Weights of a small transformer language model.
Architecture: RMSNorm before each block, rotary positions, no biases in attention or MLP.
Training: 137M tokens, 8332 steps.
Each number is 128 + 24 x the weight over the matrix's rms, rounded and kept within 0 to 255. Layers, rows and columns count from 0. Numbers have three digits each.

# up: layer 7 MLP up, 256x96, rms 0.134, rows 0-85, columns 48-95
# down: layer 7 MLP down (transposed), 256x96, rms 0.13, rows 0-85, columns 48-95
# gate: layer 7 MLP gate, 256x96, rms 0.167, rows 1-85, columns 48-95
up0:123119119094169087162137170167134156125129111145120213146143083134116122081128138110125120148148138122085127138128123086121134128128186131107103
down0:145160140155107134122176150126113127106091147144152145104115121139146136114114093171179123083142124149175111127139121075155117124111119109158155
gate1:139128150125132137096139110115141164117131135155094115121120173105131136164145085154104116167120115159145117143100113144152142125118124160130145
up1:122133125115091154172144136169186166137089117108130130079138141097153124189131101146126151121158109143118121137129115157125119127137112138128142
down1:093091131123135149149153148118092105155113113099124159131119080111093082085126180128161160099127147092139140149116154121114108146149135114124128
gate2:145118122124116118110116147133163118085157097132118151115073121096119168117108119139108088083141098153113137121107186125121158153112127162130119
up2:134137130140103154145152162088133155116119151147140142125122132112126148122115100068101148117125070141135089130110135127152118162093147137109137
down2:113114139126093111172098110125155096109146167153122124196104140146097121136107120159090123077090077109127131132145107179083170110126138141114140
gate3:143126134104078128136150149109121119127125145108119181151131129128130158088111125135139141117144111131120086111134153126129067120115137145122079
up3:162153154142138079107107170108136158137107137153117054134142138140095110176076162088124126158141119149107147143137120096111180115139101112086140
down3:183078134087110123143133158123119121134119118125125186157131107123167146103086117178120097161142107134146103128119130092109089110102137145135087
gate4:112132162114091102109137133154130072152128149108078183195116123114112106140149140155180124139085069130084162150123068141146130124208164129135158
up4:103133144102129142084130094125088127121118161093094128111143149113143120111176100106143137126129130166167126135146102136147134115142152164109117
down4:128130046143160140106117113067078123121103164122159126122166142118136114135110102080168128150134151125135104120105163173152146128119150142113174
gate5:139117126127136148130101151119137137126141128165089146147148081134187142155142129130111125135159103135119112113139157130163090158094175148123115
up5:113133138131111140125136098146163094136110172095137109159119155124103130130124173096121123166124129153169115150174103172146130115154120122126149
down5:130126154121117135123124080157112123153171121087101165142150134084168138131125110121114096123115132142108150134105164126104111152125164119170107
gate6:139130138116099109167127144170151117142106114121110098111114113151146126152140131142135111063111102165129144136143108119130118117160152110101082
up6:123124124141124136148143094126107159151131057133126146065078164129132145140103136167112115151115127133138079139084109108134107144129164129148101
down6:126145106158103120191103132157097146114130144161098127079130114126139123132116158135112117173127125129115126152123127094131151089096155121129072
gate7:143164142148132125117102166144151095126133155109142126149147140141145162136173121152149112111132106121165145113108133144183152158172158137090089
up7:159127114091121100100157132130127150114109107093146133111105160181150113111109113113067121117120127119124179144103188122119160126135145145140113
down7:115163100147133114107157115125100127081104096162112106097134088151130115059129151108137175132091114146093146158136133100108160123082119127175165
gate8:120109138127092146110151153147125083140120115155108150114125124127133172107145160185086119108136116151098138114135132093145138146145192171145183
up8:148120134163103116136122097130158142127095158120123113131129164148178064115140061124110119138132111136080130130118092141140093108165087102123141
down8:108101173130125128142119107131143132067120112138123094109128059057135097148117125134148152140150127130152132130156072120126160137121141153126158
gate9:154111121092143102131141167115117150109152085140121099117140138167085120125085117102116144094100106099093153111129093138142162090123163152182074
up9:055131152111123117106147158172120144074125130119165163152132144096123117090101106131135121123096137136164155130142127146142127106163141111104095
down9:134160103136133149135135123097138173169129154110093134172173101120146127148123108141124137086177111094084113081092135139104126126131124174144145
gate10:159103135066106154122143130114132154140104145141134133118126137121110103094157111127148106111153083114120179086128137072176129145142118139149098
up10:121141120124172101122177137158133130146124136115132175134122107110162117136111169108143167120149119162121121156134137081151147145137130131149123
down10:122145107132143167071180129161094134158125158110122164113073120134179120141082143134130106138105139117120141109159143129103138138181132158117150
gate11:144134136129108132125153134105137122166110114128126165130109126133093092160104117133135124119114122154116189162140145121155125114132164125107150
up11:161132119125123123183128136102135123144116112088138148114136131101176165169147116155136139132147127101088101162092150113139101148121166141097118
down11:122151132107106116132133145095065122113130107153107134165122122138158134155141151141165158171157113116104145118152157060179136123103185106121130
gate12:097074136079121171144114156094134146127140098100134088124151163125133137115140090112131146118099132148109158121112102110132148137147131143119137
up12:151110115144118165133120142130151075172118123145174142095134149124136143131133091137139113117125131089155096117066187132127132126167128131159124
down12:140170085147149137113118120133107160111109089144120132135128151177162151114102145155152142129112131180162099121120185103165151122112144118119153
gate13:115137156128091137125115131140127119127142152141134129129142125145106108101145108127112152083150069158157120122104140148155109143160149126119123
up13:111135140085180165149111093105147078097134108127146162104115109176119149123110126130125115158132140124085126129077130124123140105138133140121091
down13:122095148115168186104127132102135104098138097138119097130130090162107126149116127132123152113134150117102140083096141111170126090137117124107089
gate14:105082129101116113149120107119151141138096131145119089109141103120107107102152113134143088082104084100139163129138114137144135136162166135136134
up14:129120121143122093120128137149161111141132130111104164147126059112110154115128121127113112128127138125071130134120084146143151093114127137173116
down14:119126105149135136077117107129113100135132130172111096156118137182154124112087164150134123141095120107162146131126149151086096134136088100139159
gate15:116124166132104108047103123163164103098144119099117109149158149157119104087104128114115154123101127125114088150109096088143141165113148151129108
up15:200137105105102177094147128098105126147120111130142146122146112112132113158126111088160151119140131119090145076150134117173103132109164146159141
down15:117133177088145109132116175120181095130161096132092172165131115120151095097095138111092092142150152139126108090112116152105137130154149156166100
gate16:145148133135149109166118164104118145123102080128139154150156182123109159122110130127136108148115083123155115158143123109135148139118095132150080
up16:124147137175156117104161147128093093125111138119127106157141151086109134097063157133150080118092119132149136110129101144128117122144117129119138
down16:096131124115122144169114144142127138087109180149156092134150112115083162128131129111093118146119151114128137121158129170180113099127094140140144
gate17:136155150141154146159163122094152110093131124130119081143145130152159121138105151120128090111146132145132153092116153090142125155119113151114117
up17:144133123140160084118146131074141081113162103139116107115144164118148132156103104131121107150168144165106154113113124150121133135113158141146113
down17:130121075097187093141127140117091125094137093140155092108104076143087134133141109088121143153136135119121124129097082163093109090093122136160154
gate18:149142137147136139187078132172119104106149129149115133130137155130109123133127120163112088124099131125168149099118137131133091113129129128085067
up18:125173124096133166185112087148106110077147124138080141106156118165148137092170151180087115125139133120100128109098144108116162136138072158140100
down18:133144074121138122161117082143124109129087086122131136156132133119112150111161132155192133084123115119093143173134095084110150143132111117150164
gate19:122135151144135121137106143117136162127120154121097103184141190183105110149146090132135122095069077141124135134146067166174141105119143135143143
up19:140095138092125150075145131171173117147093143141100113147054166149119159132154146092122178112120116203110115117138097199122142115147140130085115
down19:101093068100135113124183157121092097076145107156162144084161109076135154139144162077116185174119155115113116053124163128137102160124111121111114
gate20:133137139099123159096120183079210163125138123120110162142080129097163165127145118132171095102152093138095131087095118107214155082116116141137115
up20:148151143120142146122131102137099097152139106160128114111119145133083133126121083097125125158110118147122136136138093180115103106120135107164153
down20:100110126101120095151120141133135140142158161142102148157117123108116137153096121100149098139126103112130097152130084126125149156126120117117099
gate21:126110139080111130147127095080158100120157167113079137141165093124106079147166101134149082132142119109066192147143138110110114105129138137108111
up21:118152117131164152094131115096148122138124175105109102114157118131102128120148109122082102139112145131130155145152144133128116138084155139096110
down21:111158103118155146181156154140126152130122087125166118130113114089150151130067159104134123125127118140163119108133138117168139137116123132137118
gate22:142155119116128127104134163049142125148135112106117140164098114163117126152111121114112113115108118135103172124151155111156104118111142116127129
up22:138144120125120136184131142131121139163112075124129157090097141125085129082134115125134114090129116123132153124117142109119119062116130126145122
down22:125130140138133147115186142131123102165101091104131142131132124128133151127152121115141117126147124112132117137135141132124167092092143125140126
gate23:138141118152103137165163170115135137131129116136131103140134139123132140094104154149138137127117106132108135121157163098162125113148122134136105
up23:106106119106122097113114156153116141140119119147134118170105121123140127144128111142123138129122145088115122145090142114140097125157093122131114
down23:147163122148121099111150158086141161124135126148109153104134144112137119114122119101122140144107129157159119128117146156105107116144124189131124
gate24:135098118107110142147131142185138125103134138129139100137136116118113107159153106139146098147131079115112134108145122152141132098159152117140132
up24:132141123120111115101104140161113154138131092129138159136107121172095174111125138150116155155171135118150118095130155142125082186125126130143104
down24:158156189140149110111140133084129132144137151121110141093140108114070148136087102109133116107138111118151137138139125132126118135105099126143125
gate25:145118156138122136121151101162101127155098169102120143140129145112156186117149157103100111060079078154147092134133093153151101132111127134147086
up25:078132122109113150113163133102142133158166112119131086056130117126201134092128123144157127100141133099095112134121132132146082156095155141117098
down25:093107173153137108121127109108141140117151103134094091114123087140116118106130110143132104124098129128086176125104132131088153135119104148126199
gate26:136096148125099112077133157139163172118146110153062119153122132080150100075061127139123127101118114150103109087114101110193147110102150120117154
up26:117112116087140136208155184130157130123115108151141146152121072111146124108161125143098156161131120145087161150138122092148138092101174107112120
down26:161148096112166129127119126090133093100105139113173132093146079153113127176168130128147094123084135160106141157137174119102093197108155118097061
gate27:126151122123130121102126118114185120092128111170116117144122169111122148085128141174089116105146093096117116121142115105133109153162091151114105
up27:124124126136180134076128151128141100114104169140126127111164142134136119145135116112098077130122118156110101110100154127107143172164113131152146
down27:128113114111173114111087116129122123115137165133097164112124115104101094136138135102094114093095173118149116138135115091169115083144137111131130
gate28:156137134123183150098127138121131121165123093145137143127160141147136167122115156131152104089146108119101124086119131084125098119102137150153125
up28:143147124067140162168117102131134139158107135118120078138106140163120184160163126175148135120117126171119156134117145119122141138097157146124081
down28:109136000140154103117161119147135119149146116150131134112130122120110123106131150151169130166137150127128136142106140115112139121106145100106094
gate29:170154120134101165110079145089143111143104097123107145140126100109102139138167162125129109079155121163089107135142176077163134141128128176095059
up29:132104137116165119131114136123144176112157154147124075125102163115133098092081139126148156169100133109104159144113115144109142109121147096121128
down29:183151161113077107107091149134084133143117168136126131094122125085167150146109120182130126118107111146151140121113151132156139142149145117094093
gate30:146104117137129169137134110111131137119187054099165101137124084179126124147106117107121176097129075151088137107109088129144129109106202107110145
up30:099119132148104111105152141163120161151071193141140102116158164116078112102162143084168085134162125130163068158191093099098108117148104100150120
down30:141099047133135122136119099118136140133176092134126130139109098146129106138125115109107164139156118144113129134057138150115122091102203131141167
gate31:126107148123139149086131171149174091067088117140117103118093110137150105121110101147136131124151099099124124131115103112148115150128158189093141
up31:129173124135147127095097159118150163053133127121117127132107102079152139145168123143137124117140140117121124101127140111143094136093090148158141
down31:113117102133142144184105134133106095128114127080122103150128129088093134131117155135109114094112145143114133152079099174129118146116141135116118
gate32:131125127122137127111108117150119129134116123145109132172108135120112123121128083124135100074072119145110140091104135095171136120154097130128101
up32:142141129116123103104118127162117150132145127133127126206082139132123109133139109103132158146093148097118099165130122157141125136126138139109099
down32:128109018091151117136142112133124159097160144120116140136105147142152152117137140137120115158127177155136089168118145108106126164145130065089143
gate33:144137132156158154107158145157124155108145113134124173134116090121133156111112175114099143113112099129150148133103080161138123111128153160145108
up33:148105128086093125150107162115176113109145116123149127134113132125109141096119098124107163094087133149098157118116138137144085106144128152130180
down33:166157154132140147128128166132128105102120134128110151142112112156100115154066153133143122102098094113112165131159109109195144139138123138106140
gate34:123158123103115138104115146122158152162130156124116117142089161139146157140105097143110106109107073087121164139129150185119121104125114150148063
up34:124136117124153112179136142113121129110116095129128156097167127167097166119139113156144120147135092149154136129138148144118140143138076181114138
down34:100119112154115135159131109152143147136138136122151128119139123122118088181134130098118169116168184116133119080123116155118116165068134106111125
gate35:120118152111142148127113136163123085130122095139131154139175164103105161141111098125114133061126091146115187095112160088155132110158201141102106
up35:117068131130103108106155101130120136164129185131089168124130143131154103172134160136112110098168156141176165155152096095151128148137125123125126
down35:139112139150137119110111087160075107139128130125122152100154169117132127156146103109095098105115129104159101174116137134138146135154165101079086
gate36:101116149103119131149104140088122108119123114128113157106138125116156167120145151142125123137114105171130141142151133129137114154142111128128101
up36:146131136138121132131134134114120097134153132147143095114134154119091040158094141133130094152128112114142167098084146131140164141145140142158098
down36:093141152136128122128118132111115088146110127143119094088127108127117115138072108156106139111111086099071178126149192138118166139129153162135137
gate37:171119130099113133128166143114149146066116088135133137196107129121112103155177140153117096141125105116158129107113161134143163170115116166151104
up37:133157104106156127152088105088116106144141135135136179133115126136104108113148176158117108119130117133111189118135156120115112129163115131177133
down37:128138215125156100096099121085166150117159099181126100147178173127096099114117156118135131167141161142099131105126095125109115109154123149072180
gate38:164197140116078117154098149074088084125115136145132125117117092118131132134104124120136134085140084145101143153116123104128121121143135131134097
up38:124145123152089089100149091132153115172103145161118081120134140158124151154100136145104110157136115111138121153125144147120088139117090119113125
down38:129139107146191128116144140127099134133117150146113145119170118132155097143131143128098101152157113111119118167100108132097114160171158144107180
gate39:169115116100098195176090148148149133079131122094112126137098086144108169115160132144143115080122128130094159156125127129124131107082116178132103
up39:096086123157154173078168124095123137173124158115051116161150165138125110086110117130108157119154125141141161133108142090145113150165169104150107
down39:138106200089113135111113171115140125108120092140181126141099179100110150157125117136143101099102108147118152114143106104144139140129128117139160
gate40:123130147105112154159129119179135158109127125138132115143143162110082155147110167121144103105107113166138130118117152106174098128088151144104101
up40:104068128134141182097180084125149104094113110120095147117123119155149117133127134118092135140104123138126122124139176141117127124133125109170123
down40:109097131086121168105129127092102147121105104109103132125161097118135136150124083144170155104140110104152145123111142171158093134123155173123143
gate41:092101137082142136063102167103139103106127152143154204126090095109137129097113149146104128117148125143126131125096132111130156096156119129159115
up41:095176121150100132097158107127116119138133062134145127085114095087120163123121122084142129130150137141131122062114118161121151082155097128124095
down41:134141094145116155163123110132116114088083148131114091134174089132162101154148132130131146109112094086099132114123101185120117128151082125131128
gate42:126125146098104154113139099152121156117107092144117128151155085179139114114134128150154098079110108143135107138110097096132141111137128134097107
up42:121116141138104175162130116150168101116126146138161203118127142130146095148113182148179130125122120095144133129156092099139108148160110118121123
down42:115090149133115099134161120119131141172120111151127148172152101169140098127110097113143114102103159114136094129134143143123143139108133069104133
gate43:156125133127145160157139150113140163124108140144144083132108123112131137157136143113127177104131093135125154096107119120146159089091127149171099
up43:100116135178103096085100113148109067164157109109095103110169156171114112154126124145089134130183130122133162136158123177090157142137138106088176
down43:178131185068097102084090151128090142127190093111142143122134100087140089123134101138072166129136067140115095092116138147143141101126121138110114
gate44:103121136129086109085170153117176139143126134144140084134140126113089135108109106126133149127127119075148157125131095095146110102132202154116122
up44:106110140140157087096110102128090077127149149153130137131126149105142119080104100095166075129123124103154099117122105107143128128157111154092140
down44:123118155143129112091096116143168109101103113113126111144078148206110096104140154123118122131135139144114125099138153134141153113115076128158113
gate45:161149126104082121135092159090133121136100111107119112165078125112095137067148153120150122095097095167101137098158167093151114136169135157097135
up45:149167121119138123101149122142109139153130129113123170180117136108129139165133165114150130131144135148129138122128105099139106139137164148108128
down45:143149135099137129077157118134119117158117109134119129149126106134104129124102128142136154098126135126117157125113126120110137137114158122118125
gate46:128170143139102152129118184114151101129093105131147169103117119094132180109113130139073124147124079124127122126100193099136110134112137125142090
up46:141117130156121124111095146150134173166100155090089143176158116195141115157175130124126109149091121137125102133109085109145042114143079101129144
down46:156115196162148086093111155078065152105097127174128126135119126134152157149165082116134132165155155153128095130109188083115116093125138096095148
gate47:102155114139103159145132102138137117127135141135111097130078139141112175121101110165142114101089150144133148162160158162156140167097072106136135
up47:155182142119102120137092079176160095156120140145055143149054126144126126095103112175139119082061131127131132133084191122130170133131079145131105
down47:123099072134150126125155142112110152106150099109182148116184091123122148149176134067128145153195119129105130106157107135085099112138173116145136
gate48:173127137143140097102154157112174123088110070158128133146129170104127133097153147136139131153109093131079184144103121165131142150147126143115062
up48:121144120083153144131123118143121175131123136095140110119107128147135183150074106100141101152102104169150113129141113138144101130147133117134142
down48:143101189120159155146123154122131163126152122126149151140142131177122152159087171108137133096156125132123111121138147198158129092095138144103104
gate49:138114132094126130151117111105174099186165131161104146141114098116102179131124146144120130127111100137146143116120143133143149126123176178127120
up49:141129141112120114132155117164112128122130154115143151156105092136149140162121137111152121129130106121143140107112126106112131156165148079138108
down49:136130138083116174105110134110162141135176156125146093129110142103112195154127095136107096123097111107164163097122126114130120134163187132116116
gate50:128143139134126148162122122123138090099119118138144111168117165148107133100156116110153119085139101126138149127164145116140126155154159153126135
up50:126107140093108115116132122118152117123151098130140117160135164086128105155147109108140121111144124141138155133129086133136103149177152129135138
down50:125144107148136119142096164112142150148175142148159121149138116129129123131094139117107133152138140147120131109138105142112133081111114129082126
gate51:113144122107108120152115137142135149109126149129118095111093157109085120123143141089144090070104112134154180150152121149139143121146128142123117
up51:153152136099164138119128134140149134127115109113184142075128145134138127098132165129141134120121119103180108124073121100152136146124113124125124
down51:148117158131137115149133111150127119114084130124139094090127130148115125109121122076147113089129139128157174133132104107129134116129126142106088
gate52:129119158133134149082126151175140110171110125164103126139147144114088102123126095087138108119115092111165125061085134144135154136103174156144127
up52:162154133144099091070171142137137139115073123134132159091135130090145103072159111124085130105108121103129155136059146148137113121163103119160087
down52:158168095104069121106145141096136153150109098187144136126135146170120135133160141154148121090098164141158142167126108146188129114123095147154120
gate53:181133157130147148111140118089124155115164103135116142100102152107163151081108155168124101131132091119097161087094148135140153101068116161198116
up53:108119134151104132183147120114145139129147140157120156139110127090131134089110151107092144145096136146103128067153135100112181096144134143190129
down53:118134092126083132134173141145098098147106143081108143138112138152104139135130129124093119108141147131161127122152157129105123156158138079130125
gate54:098161136118127138109150169148137153130103146112102154124136133152121136164158100149102138136128085144133145147156109139154138105166142108149104
up54:135119126137140110134152167125117141104093129119110140072112169151124118162106104162093112145159107148159134173110109122129178089158153127127099
down54:118142112197160100159144132153141142161118121116156134139131112138125133148167188127135137119137131166126140113154112139115167136140171107133153
gate55:101098125087128181151105153116120143107141078132141135144138159082118109129153140110119140068108110088112118133148134100136099128105160143151093
up55:060132114092139119131130150177161163098125074151141114152125121154161131110096129151080128143115136117135125122071105171134130123141089135093124
down55:091129162103123165136130142124128142134096153130140103142128137167163106150132135170089114164114132138158133127114123115131126154116103124124096
gate56:138129134145079150132128155073143087121133119120132130119111107135136161124160128133153119122116067170088156123158128097116142147157198117126138
up56:163124143124118139146119150152155129143174081142175134094127107136109144169119137145131137126095140187116160147114120109133133116112147131148125
down56:144153110158114128120091091086099123162123134115114123092150114126155143143128101102131107095156096160115127120120121173100186118150156132127166
gate57:107101137083078147092152123137121155130076135120090152164138098153105129168134170122135103099132106141111152133123113104136117140178157116149114
up57:162169145125144112133101163081125121130148096113143129114143124083117113082128130134132167148135150070132089095135178141142123114106132143109113
down57:134129185116115113128131124144127146130151130169123176119094162115126117092141127151139129141131129134126112102116117099129139156151156177132100
gate58:137139130117122125072082148104132136128143096103073132183119104112121101116131164122142091100095117114131185113156161079130168095121105164135125
up58:135144127153119132126164106110142111118146151137139182072142142180096142153132142143095130153137107146118081111125085155143129162121220119127135
down58:146128146148080141123109149105134142113121201109154157085148116135138167125095123149173109120102148138131125136106110148153101124129170091124132
gate59:127115138113095146166124184150151172183124110137132114097117146142143135152152138140144158114127090185121121128131098122143140123156120151136111
up59:159141131102128148094142132098101122111128147108119132102122140106142134152149159125123113125132142123076145115177136082119133146138106131112154
down59:151136123102143146071107116080160134136139112156122155107134106122122162194103121131177161115127148102109105117111126123177113152168115129111126
gate60:123125170100159138153115147136135102110091136154105104125156124139134137116089155141133125105107135108129122112112100151148143110133094137125111
up60:149125112093126138138160118104128117111162108099151077102151121123140108135139135132148121104133091133129123139096166146154077153103109118062084
down60:106118193170124138139126108117130139113091133151095119139114125127130128110129118177131153132140116109134123159114069132131126130139154140127112
gate61:151107137132103151126163138092132148140137135126102169124132171129132145122117113097156121117096113138145116152098128131141138108127155127141066
up61:143102123117106134166163111114136109124132122120092147141092132110162125125112127128187135143109102131107116179113144169129134110178135098114098
down61:110125142122103118105165107142143090135162148138137078084145120130134155112137120098137148136102133130123098136095121150144089157095137111108099
gate62:137159127131139129143138156126163145162115121125141179123150136107130150116111122134139117110086083145123114098137147140127072178160196125136122
up62:102128118116139171179104160101125146109123115116162131118130141124143194124118104104086145096123107114109119120115128082094090145087148123129123
down62:128128061142138078151119144097127084161117159131114128096103108142169130133091136103129141129172140187123145112164094119103147134135155112170164
gate63:150105142094153164098139184169119146108127113151133106140114130116105129102135122128146134104084097117074192152144154094142122138132130126110113
up63:079150122087116097132072152142071115137114127112113078137153107134133122119180129086076124074128146145208146150150139143128141124140089156135105
down63:126121191111122125098124128124134146101134110095153081150190117135135100143153117101051123090102089134150108115148150167120141108135133083160130
gate64:170119136141146088129120123095172119106151114151139138126123114125136127119052132155107126172127136121148157141126148058138141098096132125124117
up64:167108114169138135149134145132159150124132096103130109109117124100138149126130162144147125098159139137097102109128128124137121124081148112110166
down64:127119139123133146126125133148067087150111152165131125102086148141081109109138137189136093128102160075115135146125114120117135151117125138159142
gate65:140110126101115133124162134080116134115121117110115111150122168102127113142141107133154137133134095138113178109153179100136122144098111144135070
up65:145121132155149143109145122110121114132137143122131164138135071090136113162151115133121118101139120135088154134177121118136111125152122116131133
down65:180137128150136129109105119115148116116119125144126146138149099120122160093163130106135113127133111125118157119137132114129132110144141147125135
gate66:119151150127130134114119109134136149111117108139099169146131129127076161137133155117102136112116094146141132111155112089150118133143109130080135
up66:131165125132134128100189142120140156126133120122129120181114168130124137126115131139149137118110125104118178107123133100124133087155107135109143
down66:162140139108154125116155140132108130117118137148130131105141155116097130150164142118118152104108092130137143126136155119165130125141105167100125
gate67:148131132112106131060129119142119134135151120105112129111080126134119097146112132131112119132107110098073101093160133121155162163126132151128125
up67:132133130128104138189140086150111154121130131117120119117117080141104119132184140139103105132115124115163162154110088145118120104144082106162109
down67:143142152132111127109126104108084149111115131149139140114148185151145132147175145120151118129097183149138142082131118127075122131161144097141147
gate68:163136143145092125103164145135124144161130137137084122155144099104089136127112162146168086114100120142112114074122111077138147110128155133153142
up68:164097125148058117100120097122129129123172144110105128104148145128091123141108134141148114149115119103092122109111223131151127134111134158139176
down68:122089150155104085142112144155123127149113131141137143127079137116135124147113137139172082094111142164113125088109136147171100145124085090098151
gate69:162100121103135156131095180124128149130137149136107125113124138113168114127083139131109116084099115140148154153155131072157162108154115117156114
up69:161112117087143144145137133117099144131139123117143153078092103123140131082122167134144154119135120133140125170134129108130143125148136129121128
down69:133085034112130121153146120132098152115106142141166147129122131150136151107129140147155123163126175143138064160130109132157136161120163109098152
gate70:130139151128160143108132151141110165127094151121136155164142121104098118119103151140181130089147106145137155087120147147152141117130184167190091
up70:137133130163115126162102144112149135134128095142117074129119131088120138130116104148107125103096122095158085153140090098118090098156139135096121
down70:144149102130176161102131152118118128133118136116134119120098119153108140156151181185116109137092075171166100126132128112127112132166101152163134
gate71:133139137106102120098164113150172120118115119120109109157155133159146134123149121126161150136149127137098144123104132095143139141120164155111142
up71:142085144125150141122122118098083126114090115131122107100127102132142150148105144136154145089148115127159091152126123136147142051090128112114128
down71:141121111066088119137151124125133154114146145114122125140135135117177095124121119120155112161119115150127164125105124102170121150127135169152128
gate72:143144129104112146151144137146107140108123134129134139119120075120107151122147144114111101113092122130122137118148146123119128089099146138156128
up72:088143133150154111116127160180142085109120111118111150124141137165151132127081139101138117144105150115130141136128130102111129126098159131142145
down72:131109110120139087170098152116129144136141119132065143121131147117127143126111121115142120121125108112113123080136153116114154140121152120121124
gate73:125143137111106149121147141105140097150102110124126145139104159111128125100138075155146088151130093148133177118124125059121160138099153154092082
up73:145140139155115131108102101129151102128134130158103152123106148158132073108118165126140139134147140099133147143142142112121121148159176124118108
down73:147092145068174124132175112107175106108133112140096149146123121131122099135102105136122149145149140105174154110094100140081141127120114150152042
gate74:144130129173139152143125153134119126127152141126126128162127109127090137158110147091170133115138092141172113087164134126140077102153148128113116
up74:128091152133094129121123125105161116166116125170130086169156128146169125150110172093111136174085125121154082120107134139118131081178120105117119
down74:101084062184132106115098165131082141124131151107104135169153140114129135112120149144147115123161130123152140119136115132112132143149112127122115
gate75:129157131151105103142132167109145159143148129159077142147124123188168101134088103142079131120125083086131144135134113099187109150100096139110146
up75:206157125144168103118120179128153156112106176108121133143150122129185124164093101149127114141135108089126125123134141097150163174092123144125166
down75:133124117087093108131138143116158098140143161112139142165150126095121117137182148087118147143153089127109095155100114114110127173114162152105132
gate76:132112123133114134124124133116134133135126124119107120147116129124096060136139177101125106128153094154089099068122142140182125173142181130129094
up76:194120132149133147105142112147124113143131109093109127137125121119113100140101086167166120098123146114123131133140158137144130192136182127150116
down76:111127114107105120132146134120124121137127119148128112142142152138113123149168176072178097139140132104165122129143127140160129129128094115120169
gate77:150071122115095159126116107132157144131124146138106121129151100126107175116149106157148138127103101174116126095089152136141120108159195120123150
up77:135154134129107135118081106077152080142133137132146136133129187143117128071174129132171120150113136089118104108113143142117086118129130115147143
down77:112147130122173136110146125130151141094108131123111107106096135162141153097094136137145071164114136140128074096079094159110133112104139139177150
gate78:194140141147146157111158181064153107114102094118150139097132101142167130127109122097109117100153092160111127071109143116188122158128125172136141
up78:181107125131117116109150155136143111105097143099118171105122122091143093124114173110119132146145098155083169084132109155099158121086052128159106
down78:114132170137112177156127123155130095153127141120132184144136184123149112138115140116158146102103116116173165133154078123160124139123134124129146
gate79:118116138140163158148121184145129113163144077143143126154118170099151139112114108161100137089081112118120168152134140121153143180138179135136132
up79:135120121128080134181101111184110103142135128144124137148111149121092070132119137077165092163136124097117110107059155160131151115131101109112056
down79:116123190086058127138161160125107142075108142122135041101138169100156103144119171107144134158125112127121110086112104145110161108131116165090099
gate80:144143149080110094141130150138168116128113102090152125130121135140115141137104134133106128141162095119125146101085152145186183138122122128134133
up80:138164127129151132146121108074119143128175089118105101156142124142164171150118115139154146142159101132134082140140153109128068155119123119136106
down80:138105127079099095090117143118111153128123127113105119130151067117121133134115145134164153115072143164126117144126179137144120111140112113132106
gate81:129141126146092146114104137097151117144163151114146108116107081124084140126173139115094116129139096125137132081147124141115129140120163131155116
up81:141122132139119090096117080084148134121126125131105089182150093086115092166105149133164130067128131129138122131097130157134148116110108140109151
down81:120139125103089103107128138165131157138147123126144133123109132125109097112140175148141135115145130144149124164122149115136100102155094107154149
gate82:198138159152125115119148177123143125163115149117122156149098115136142122116143149163126102140157109109076131054148119101162155107159146145110107
up82:153087136160119115101157124119135141141139124134153171109108111128107094106106115133119129143163119092113138086110101106134135104143143123145169
down82:125107112176138159124117132119118132161125113133155128114094144138083114131153132088115136114128099080144109119116124131132112127142083102155178
gate83:150152125126137085120100133095152174102131094151115131118127147160121183112159117171145131119134078161140118099086137132135139063125124139162083
up83:120135125118188113168083126116122099167159105159132142084117142125119154109129187137088146108141149111154096136118138158120124100113140108167132
down83:127142105116162120146113123128151135138162138133122083087093148112154127090137150132123181150134191135169112137106138148099156137123117126145188
gate84:121155144098157094145096156120119132138125117164135107168116132161146136132103166113149102129099114155151135099109126124144158117110131118095087
up84:132124136132090137145119126083109106141121120131162138148134165124164095085122176129164135100127168119136106158116108111131092146135124137124098
down84:126111128111118117131161117117125154156120112154131095107135139139165113096144129145127161140108193144153075139113117153098133112151124126138163
gate85:151118135105131144149134157081114128110110082109135143122122128113196152125115141144078096126156074126143106133127124158136124126154146192129098
up85:134153140115095155107153084182111131148095095177120170081124105131130084133145106096137126126127149116140110127104145086155133135100155122170127
down85:174129156098104145126151122129128102151105139121108193136100096119129137143117110114133128168093086134100092141142182107143159108147122176144103